Part of a small language model's weights: learned positions, 95M tokens.
Each number is 128 + 32 x the weight over its row's rms, rounded and kept within 0 to 255. Layers, rows and columns count from 0. Numbers have three digits each. The size before them is the row's rms in percent of the matrix's.

# layer 4 attention key, 96x96, rms 0.191, rows 0-95, columns 0-95
088:176108134162068089104102107173146172115129161095153069149109135100138183098095127099128150134136102094130099191145102098077103142153167122097097147069065127174170140172108095134106137120100126192120160118186150077140099091147122109167153092146164061110153198125130166141140114104093170150
091:074090108154168093103119123100123068151150093104148180108176178192108113140126132109142124128169113152104149170145089119106090110124105146173102095179140129130058089155147105138102138112127141126158126193102162195181153093073107097174094182114156096062131150131113085155095142190143111134
092:173128101098097139137139148169132127164136090137170178128097089106120114160133162131152167140089184125181144071148104074037120093155180135179102110122088139144151179093071182160087077139077169114158116129133116188157093095106096143140139131093102139170175157100089132129153150114142087119
091:123105089146168106064140129170158181144148165116122157133174119146141094188147130195082088114079109065138127111154152087086113095129175094111100113055139169137154109170202084104113105143108164123172117103128123111145191145187132132123114167117156114162085151141120157120151114183185115101
089:127097114104133119123152123079196187146133122124184092148196081124117152131127112100153175101100198176088150155116130128132103199076138138113160126138117109124122073085197171073182161177134145097154094134119132125111107093090144100084052143127124122159131108160119078124135128091131170087
105:188128140153163164166158093099091179173173100101080158113143160146073109120145143082162107137143104083081093143135136120138140172137184192142094092133105134122183121122131123160120070156146160127069101153112117119114185132148074069076096129101126147127162166172077163090119150122078109170
090:126086145096118136120120110116134129149118191132147148106163081148173156109163147097105069191162175176179166098186116174129140096116141066136052125150142087165154183126106031116113134096117139112157133117121163084159135165096147152145076150158113095089117118087156178155113137149097160117
099:082172116136108139118147122121123077062134157136202115166153035122113140127121166127182118118120133169163192137177123166179072120163087098165110139163123165132114150087124144134092099131123117134142125150139099112087117145130100134149120161116111160035115218086156137136166096107095169112
087:111128088105142150120171072095163134119103136129102102109100105148127129162177168124105138106134122160027091113147105095106128115136118115211096053072173175159131110111165099161146124157189108090093123110097208167138152123176131134112148093170125073162110142140109107176090171121139113130
095:145156174105219028204111122119202126110106082126130116123194104164132102082130149132094190096132136103141168138122138062088130098123138118149135128139121123106089103120132113115175117129135101122067125156117135213122163149128131138111123116137124076117061136110151144113162114097131127065
112:071174165092140092136171109155106114106124121140118130061142154125135151167099114106123158092118105163089196121131109112209112162179191124158088045077140100135157121129106108120140093058153107133146128055105125118133146158070130145100120130131114133142141128100152132107129122030176129092
098:142161101159162120164106145183106065162111093155190103114172100067098126138125186116129130105145114123172135086146147112170158106134140121186200136051102079078122174115081072158126102129170131141199175114159188143116126143147130111135128159155132180097115125123115069154097151126125125137
102:146121137137116141163147126187144125172111148111105161078147171125105113109134146085190116179124181103069125133023171106138126146211131146150129146118154104131108150090152126188143116139136143172104123120162063142075115188121104085164088085116113132139085106158144097125203113135164149095
092:120137117112116158142088127159086125133054128111080182107162159110123164056114189107074134067132126184120139162134122126155149179174124150151114087135065106109127127057138138131109101163133168125148158124142108184074138108088085064151197118121124174152091186118132104163110158121117138095
104:140131125115132121079102112125089136109127221094199143136143115087183105141164151156121127144124116120127051161093183140081162133109179092151115111122117100069096121056097100099133158144125114143128119090123160136135102110153150192096159155107094152066100181142135122156179200146075102138
098:131158129134193122123153207135161106129114098169129152136114145125135142074115144083089162128107144139123158081179124098164095206111105106107149069156105105114148142140130151107082154148167108116110067069135135115098034166086159146124082116146114142095144102177167098198113116170111078119
096:116088142141103126157100089145089135114119121138149169153117088136160137183117123166140073146127169063127140169132076165109076181100175069048144111122169049167109136143140124146108178132128123111096117161130188160116110104174157141136130123083089052142064132094123175143143165112115097114
092:142140144167113130119145105114147155156102104065212172195082145124149171088106166144170158097130158182194088155137099084162148157086136126105125111109096163141160136156155114098133104131087116135130126114138052152138104092104150146172131119129112113113009081108140115124179103114089115138
096:143102133132162127136042126114146221087126157104175132170161197173129069123135110131125081144106127102172093159103113108105107141153147133091107156173156168167130095122162152191129106139160171153133141170114080110151119146173161084095132141131124170101114087131056108135078141122103107062
102:143156168152087206190127099132151111118112123157100100105141143102088150126114131160152077137172116131179171117056082134116071166196148079106130171084117181123083125159109103121117132125099122158165112140127164107118120133163100165161115129173099149140126149159131139099128160150116005150
104:126113148100156070143182143151178128061110130134106133063105131150088164190090086145135132127135145116021130107115084105111132119159122221166211071115133109135202149099108144091143094132131134100169129105146127110134171099115115095171140114176087145119133128103137124112107137127154101103
081:117121137096074160139105139122163089133120084150121174147096115091139165075141116180201197148186058113081236116140104103104127150115168106130121116119125167138127083132164120168145125164185103105084148097158133103157162126087183115154173161180158153081137111128132128143102128135133157114
094:154157120189135084092108173159136074102120074128118194141165065119092138136244109095101131160178157098148114146114153193156158183134123100154102113157098130129158136133106100162098169085152116113147112120138080147143136115119130138130054093194188156138129157174127120107117127117123148133
097:163111155123112132088149172147166125153157104098174169127171151164157104093158150153117185069205073101161148136103151136112054074056079096098162065154109109147158161146136113130152166120121077124130119176072155108130138147138123133154119140142114088140112114113137117183106103119210096130
101:154102132107162134140098104056159155086162083132083135173138176172074158110127088145139102140117101146128098134083155073109136157123150101135066129088135135085130128074127174187154074143140149161156105141121139130176167134181114099161134080047091172099092093130094198142162117132101141119
095:085179165134123085076171170155080129155078114159100108100146133151120112090113111106154129060163161150140147092109201154215131128115116059132179127129132104130169120117120121100076077111114174112081177107089156165110089165105128107121147130146196106174118141073092168104146116125121133124
095:134140136189106098202177103187137121155134088168119086138108154162081137082132087040161162127152106170090123146134124152154132178136080152158106150110169130142163124173143156100160091179106129156094104151108157070129128141118171120189117130138145176146143082142088145096147189131187095117
091:129133108103108123103119175097112139146129130098168103149106149176143103103136144076179127097153210112107128148094088086158086085099150090133141104119115137146057144127166114127182138168061099095137162148174117154102166140181175173097085067057123192124109125111095117100095129176086110138
092:146139139171072129088184053150168094128131133107144130159153096115093124146148162147071119169119156167135086112137122140071145096131168093095058061092064156104104103175091189122138145128127143091120100164132127106116139161110143075119184077166123166116132090134105167108099196111151142155
092:112110099130106129116072139144119127116175135105196086161106117129106107146112127130138066096182121138112180130184100204120198181071104149097069087154071180130051128130081097141106141142065095146083101157110111138166128090148141119163123140112144108106085125080143126151119126172118096157
086:202187116116194134132111172127099124132090152161169110090113092095145131152090095138174181140075114182133167157078208176165090096092107125120168125102151129154175147144089138149080103127087157072151145138162132132128129145191171109124125097140103075139114132138158147083161158119090094130
099:063133213154134100114106105163125183114135081121134135188071125099103114117166102115134122142145208167151100131082171039131141108070169160122147103131134117128093116132103171137161183152112148124126154100106153118143126131147091125117140129105098052100093162127118101154098134117144050067
104:097164127153089120184133107126175084078108109094124114103151116135145106203103107114134151118096139146077108073165166128167064141160148126160150152092109142129123077070136145155105120160133132148189124100111107129161181135137147118072077168087075135213192133165095119140060113109120138122
104:118111176125119125149173101150096096132122157118115131116149120099078136145149096104125104160173122057113164143148075118115123169174081202130122074122142087066100144112131181113119094124100089148146176095165159173163110160121092153124131164106126042143137207084131092142104064103176146144
114:132084168147110169123122117086095157096134089086116113104125111105109095167153175094135069206144115120153088126189164123080100088148118136128141127170098164161054131153175131167163124171127131136123111166110125122134162121152171151161120090077051152116137178190137099139156145074146174179
115:135140097083159084111066159130077120071112074140178100122131103148175155186147142097069060096152117149094114176141136162161096092102075101138102123086129147096145152116076127115115117098149167157121113107207109104125092185124151116149089152176144143137160129153158133172158161127190173140
100:067143117132158105088179148127025144152145107130118148119105166164159114134127123093136150144143139194081148154125127086165096146143135130115188129149140131123127097063106202097119107142133098090175126122094082074071145122157174123121183127172162102175177099094125149104161178140124083166
108:152143103132108140122094115145130105146084150093102178000067115072199148111109128166137119163087153148111200142122128076139171113164161118134132120105128115109133129118182108091130175112147166154117086063122127125122144114118122117135095164213159124155106125135150131087135143074128189138
100:076141150166112143118159093181100042113099147139157132138123086121145138081171160141066127123120154119180127128083167146144160137150124132166180126088110136133100171106098060047124083140125087122139129086094092181143065141107149133144164103122109100132104153150112120213115128134072159172
124:180110157140156141169065153101175192114135142090145168146120127140129090134150181166139048104111078072172134176086140133117099164147148092045141118093162137157134072163181145113104128148100061171111119118097139080104117128167109126115086119156141103139081106147081153123134121151078145143
117:137127171105136135125088185160134129167106062203195138128093100109099156097108195142081118128118089148116118112128183207123094137165175152165153148160153106138110127116103100144116123125105138159095163141156115119128113181114058116143184150134094094130130174061144182136148091074159092153
110:070109074130128125116145172111147117094128108096131135108156140082132111145126152143083154129129123163171114134113114139121139179125066130110220179114055141188139171152121067111116139085115130132232168146126122187109091128120140170119163134147146046139124099137151181112162101155117150091
111:079114119089180160160123080159126173130109088127093120146101186114063131082131145120185152122106074147133133182088159095182155196137138085157108105119110123113143129187146133162163109154176148131128198081092174088094152147159128086117102085114165104127165164106148106153108185116130122176
117:077146137144093170120108197120099100089162165196139157135159144066090117143069145130165089155158096178133143122113078169148181089116075114101150147166158118136115118125121108158131155147094152151102101099094107044094085112055116185112144159087143160118096112142176113152115168132092112130
112:134059082180110156142119172104111124114156094108094154146094213177117134115066103140099115107080082103117120169143116113102155124127156188101109113125123137173087102135169126142194128124122100137084153119163099174213140096180048134133163132136139128129117152095117094114120091195114128156
097:143085080167171155108136107125117112131136130120119185171134121085205128129112176114135146138144146117120203146094132141129113144171148181119131072082137086180155167114087136113143156156100160097160113082141096096089120126099065115089103149069161180078096179157103148163145121099127079196
108:096134125181097112140061168129125128132151174116135092184118147092078135125075176081135146158132154138091126136131111134147155089158153104149129137177045134103095155125136147062087106123136109131167180059114097161130158139124063106132102163120090213145152142131112151148110096089149058166
101:153127151148142081130195182189094103152133126154113128172124101109093128133093144101137070182146112139097094140115136127107131088182115177168116129091130046198133128099154075100086139104116127107133151161137092094084123112123133141130077107165152101126169169170128169069101172163105207131
117:129118135159108129058102074090114176116133204128129147146152147160152122155107129139144104133138134102114078198069163093112121125037170158165106115129119123122162126072180159137171194147171176082100140110107126153131125171142184136117112055108158116165081120091090133162147124135105108104
107:157152156082175177149111179123089096110129127144096087093114178108053145139073152104095127149083137136089181128157165149151192190119088162104165111106137169074161127100122175140130102189151103131168099158126099103130163165101089080174124126096113168113126137124081112115203131108135105130
113:111128124154122197114155136123083148090124139094136102181090129110063115138116123157141106166101177071201179127153083140152171102061158140093076141079114135087166111142087117108122200182185159112098096111095157133127157085166143114089159138154126098157135123116123109109166111119062164108
111:142082142106104105131101157146101081145131117122108049114085158151129146133138135096129058123126163111176094124111078136142072109155109143164180135165148102115221090230153112174150184113124124096109119127092075138102119135144131083118121174119137116142148074194102183140141142131139095161
101:117145154110143148134129128145122137146071157128074156121105103136099145108117159098144157058117141127143118126202158105128084102169157071123154151081153136109151170074174160161105198122160075120151132115185173094069103125129109156140141144150166186053150170147183158177111074154113095133
100:076082102076042103157172136171126112129110077164108133105153126149151131171138167154106100080107105073087139109127137155144164160148134091060118080159140170115191127176086173111150122127161152098120113119058170134130171158080148139142109116150081151152119130111120116072174091136179154116
115:147189117091153085155123143098101116142128140123110113121087076118122168135110141128104133145128129091184107134111182154144108164103164176191162124189126050152186147085111133113085107080182157102123097069127110087142125124119116185146104135167117138159143178206181114060157159139118108103
095:172110130132152097144143117096108143123186165129121098097094134148064128114144143107122194142066117155089201130050132177156083090153132148154119148100135133067113164150082150147089175191108096157191157150122093112144108103108105151158073150145155134168131064145178121155182122105138133147
106:145075144113106129124141055115092067129155170142129096169111097164144135103120101131093121125155196160144122127157133131071116172131157098143082164098081145118037149080088107175072170130108153105109102136115173118089144133163078154124150178119139065154119100116122185091166172164126144166
105:142119078087147087114133158113158152134073145134080132168194104163075154150131108161105085121136130120122085159110133085108218135108098130112125189079146157127116122172156158138140082173132146128162137097101077071160134127103077088110183162134138147171090151185111157150078134085112102077
109:139144174133146164169148097148169135052115138108078193106154159146114102172085148116121100128170092124113164101155157125123150106170146155202162089135180119180138117116080122160104110132130168100105163121152078148121092126129100144103166053147111125183091069111093062116169156109167119165
112:126129194168158171152170133069166123115143087157067089120177164194087142155120093099155148116123144129108114093095075162111111151203157158097101125077112153198118128099180132138138115120085123157103091077124168137092127164127104100119144106145133169147166104140115138122162071095176170083
108:232127171158142020114156132093138158136100163116126112115140140122137140130111121153091137121147080146127158046148136126140123094096098077116142102083122115136121118173121131141140111076116071087127138112076171129139085127151114112175147088178111153108162119043186112131130122120103068156
109:145088128165185132174092127133104136120164160158156115102099186112087121101129100130100138084127128109157113152077123086062129073146124092112144134086173200142136153118090116093165021150123217148135120138113130175147173138140195126133141146109114117161108166144142190118102154129091095137
110:150168096119127168123094255147090044127134154125168074125141126126126165107089152144156162103124146136138173147164125128109102117157134067099065119139118114198122123121107142148120142171118130083202152114142105104129107121074183131101091146152129117103115177111112073151146131141157092139
097:158110096080135177189146156138064184170149138167112134050187136141158102120145145104095116140150157114088100118147118178152071097118123153165148197094096097157095136101108061102154159124186156112143105133159180197103121123139155110091108143069151150147149111098156127127093131135090107160
105:101134159096141079144193136130133090119098136176092142067139111099096153077114102093147154139082157166050148073128093096147184142170126140146161156089188075114180149107156097135081142087145107127126174078130142130143123093068126098129121090153128142109170085174156101099153144075137170125
093:115123123105160091157166079130193110131120124152054175142203128176126128104108091058108119088146138109118108122105219068091108094143120139122112112105094139143126128138158129167152060143154164107101120117166087090146177169132171061153092124086110146086131121136096173126110095109160105096
096:142127132090114177130147090174114120082140064108127129135135196118171144135156149074124134083111101113094136131215104117166116075138123116089095164150091152072140102105124159173129092121106137183074097153111100061066110118129140123162137095146182146139138156042159107136112161152068131133
095:130111166133126152157131137177087122056107142106115069099066148148103088147130128124167138175238117080118149099127127149129174116168135156161107117108119173081162141212081147129102104072133123099151085139115156110148116119142069147115156146141106111121179187094118118110108115190163099151
105:130142106125123058130125172116131150139120119141097075105146111127134191151113082143084108133139141116040139122204167157153078124158174115131173096099140113154187111139151117136198140104133078119066120145072086117113142134088108131123159180120202176143183098176128128137103108075157153130
091:093157118110108092148144145184134096098144165171074106084110161133115124149118122123102154117131043217114121098083133130199081160151098128176135102153152143124152111131082130060156121079193163125142170059094135097110147141100137127151141123169118179110193120111143101164150087118152136095
087:114183151105168061109085143113144130137103184125156060161157103106101137141212142103130135116090159140119202132146173182100089131119108112186095141147111134083109125134136112084120154135130138124150177161141156115093062092121145139126144151111143199053064178134168102140156137169114132111
096:103170109141109075158126183172037110136105138127201131121134054104142156112131136111112120123077150122172168133173155129174105118141111089135106128124107118113071157155117135110115120104071085103160126171076080154143124121111161144158076206181119169076154161121160156159136094110166139095
085:094128097058133153100177132123107119101193156163128118105150168120080146152103110154090088161129165105118121089212098151109101143132138079083171120141193093158100140137096119087129212139150093166119097136096136137116134190168154171093137095112165126073124112142133092106170106132163156068
081:096156092073161111121101142097104148156128184142147135149113166070160092106091151142110165164149136082068174184121102140109127070107129113073165091083158149094077132124113158089164117159209118127106152160097168144123187118114195075137144146131146166138135109078167125099181115100156136148
103:124097116106109031062117130083067128150164152125151127159121118132130110034123156109135101130169165171137098164205134156128074145112102137068091162203139140139146133136139137170206131094128089148128138125130108070182164132104099131149085128133158121139157118174120091132123095151107144129
099:125097147153158067158119169080111166137181162121102114161141102089133071166175135171136094137156081159141087185094148089093144078086167103142097125103146159126120130171161115149154107179101089073099104106104137149171171157163120103111100138136149180112142084196059147126106080116100148146
098:183143177216105105106111166135214183115154115146124082109150139164148154133127145086128114130147181098163134138094082100157179124132147089184109143131054098139155118115132103124106175142149085125116141163084157103129109135139133129096138114207053143164105126094121171163112083163122083127
114:126195100097111093148152162173112042132112133184158122089158094031133165131107130128148141126170147161143172088157162172157140150163114081172129112148116066138108161118123106132102126136176101115152084057135156135101122186091092140120150131174154138084139059148171123117142112139154131161
096:151145079083155156159173057113139125116220156115084138104134199133136152184129164051139199110148144132116161161076093119132101146139103177091134133133115121056102117103115156153185124096131077137139146167111073153095112121129148146093153123167124147167107143134093132138153103126186160137
091:107106153134150126152167105110102174110076112115121122102157158134095158183125098106235130144129061152083173084090136136172115175154110182126087136136168122086085124119103187107135094158072175127176118183098118099163107125150134087147099096082121115195142111110141123077149143133140086137
088:052178129136141177121065136142125166126106132142093158116101169163122126134140129183164109135182087079122184173169155125135137113077147112116069134114111158186113157180143119111143148181179114107115171092173167148097091123133158062162113096102085093096139081174172127126078099144132138137
106:158052086150109111155113116073120171112155137105131136151140157116111095101102154136168123177118079088114065185101138113093136097064133102077086146109153170123119102172179162121181162146140180141089104190098100118135132066188166118146198108120121124068107113141092154157111142153124136130
103:161112123117137130172103157133115188131149108098121138113137182181096088149143051113165151132113117121120094185126097156113143143155132172144101135143154109102097081133168149117136101129126210151096113163113160171163200066160061104083031136108152099155180086151093115113136113133162126125
100:148114114146138110169124150120173087107159127125096155148145167086102132096177155179075150168141065155116125061177183184092140103060112134146116173091193119119122131144104168113130186074141083139129135140159095078118109155099168153131079136097168161079163102091136182089151147148123132129
096:108136137138126138115113136146071123127058014127109123073070129137092126163132097135079098132074185149147090144129145079131150149151101223133138105049132134123140159166119140136151145139108180138124129138035140116123140148141093110149111088123096162172140140091068098106131112126124127106
097:111106102197125059120088191130127085053140144127148167156150075059192134144116133097138140149145096104147169180141169169158164133095142108144160082092151112140160154133093098116146184100110153124095103065133198092146086125139148137126103151136112088126113155096154076185131121134103099124
099:113171145211111184079107116091127158100103105148132132099149098149128160160130087088199110152107107086166121173145151148084048138162101078111082110138119132135153144156072101196069149095077133132121101126075109150096134116133123163095148094092169117123145105100104110110124079135064111101
098:127129104156072177179112090174188113136102182101130127094143097111165107177122137205189136099101109142112141134179123200132123080173075068038127140085115170139123153126109123129083101134087127158093107135113142122143094120089091148160119103140126145144107130088146146163183127125169134177
092:135166212098129107130171163117087073140084105163119080103168093101142136161100163145148166144167034140176134157065103188137122090118147110123129182121118104140118124166096156112132138103077102164121127136122150178041133118142153123115099153163120126103149178126121199087120097137117113160
096:119133130122223129134188140101153143154110086122046072091124142112149081088129104095194180145084099099064129162151133119167131090096140168168138132124136136125191101093082200175120055119126074115145128128176095136076153125142151132145136123135122130157124097142129131116091143108147153086
091:102131098091159098159122101106154198143134100167087157150115119162138120100149126150093162112104108080153132100160118166114152151096071115092170191161189179147115128156155148116151181199118105117152167141092127108084114138122204070118102156088141103083159108126120131093161137205107075103
091:159143185167087128144149108138131145161129151152105159051131134121077131162124135106133099128122120097048160137091125169120093076174105118160135130073166109213175169116152117141154078133169156066128094106168190133104157141086139141079118164143090103170162165098132155086097144157098106110
090:114156118142142107044080128118139129092133194123187150176085081132158095106173113137118117117177160177149100116171111149101135099051058119110135136110127120158086156108158091119127126128101087107119139123120122183162163095141126154134141209101125108058184122136126099188136092130065135126
092:173103129145139128167102171114143129126091088168106116094106148136057130113135171110158080118140138121130109147146118188123097122122065183133161105119101204127148127162115090084124121156123182140172030118153067197124072139149112101117083172151113110167144125114130149164160112109075123069
086:136141086097071137150137120146115129103140117162163114114137153070098145172181097142135120125095134171142194086120086088172165070181105156156130127117162131147166142156138186099145189130133093158162097111135128111125116098202131102082174091151155030085135092102125167169138085105138128098
096:112119126191149085163125115145117128057137106128079094105120147216101143163116133104178124121093070070055132155084124120107141185134099126158105126158106109169164108144187148108143114157061139165148097113138121145111173192138091071139143077176108150155092129097146140109130114161166094112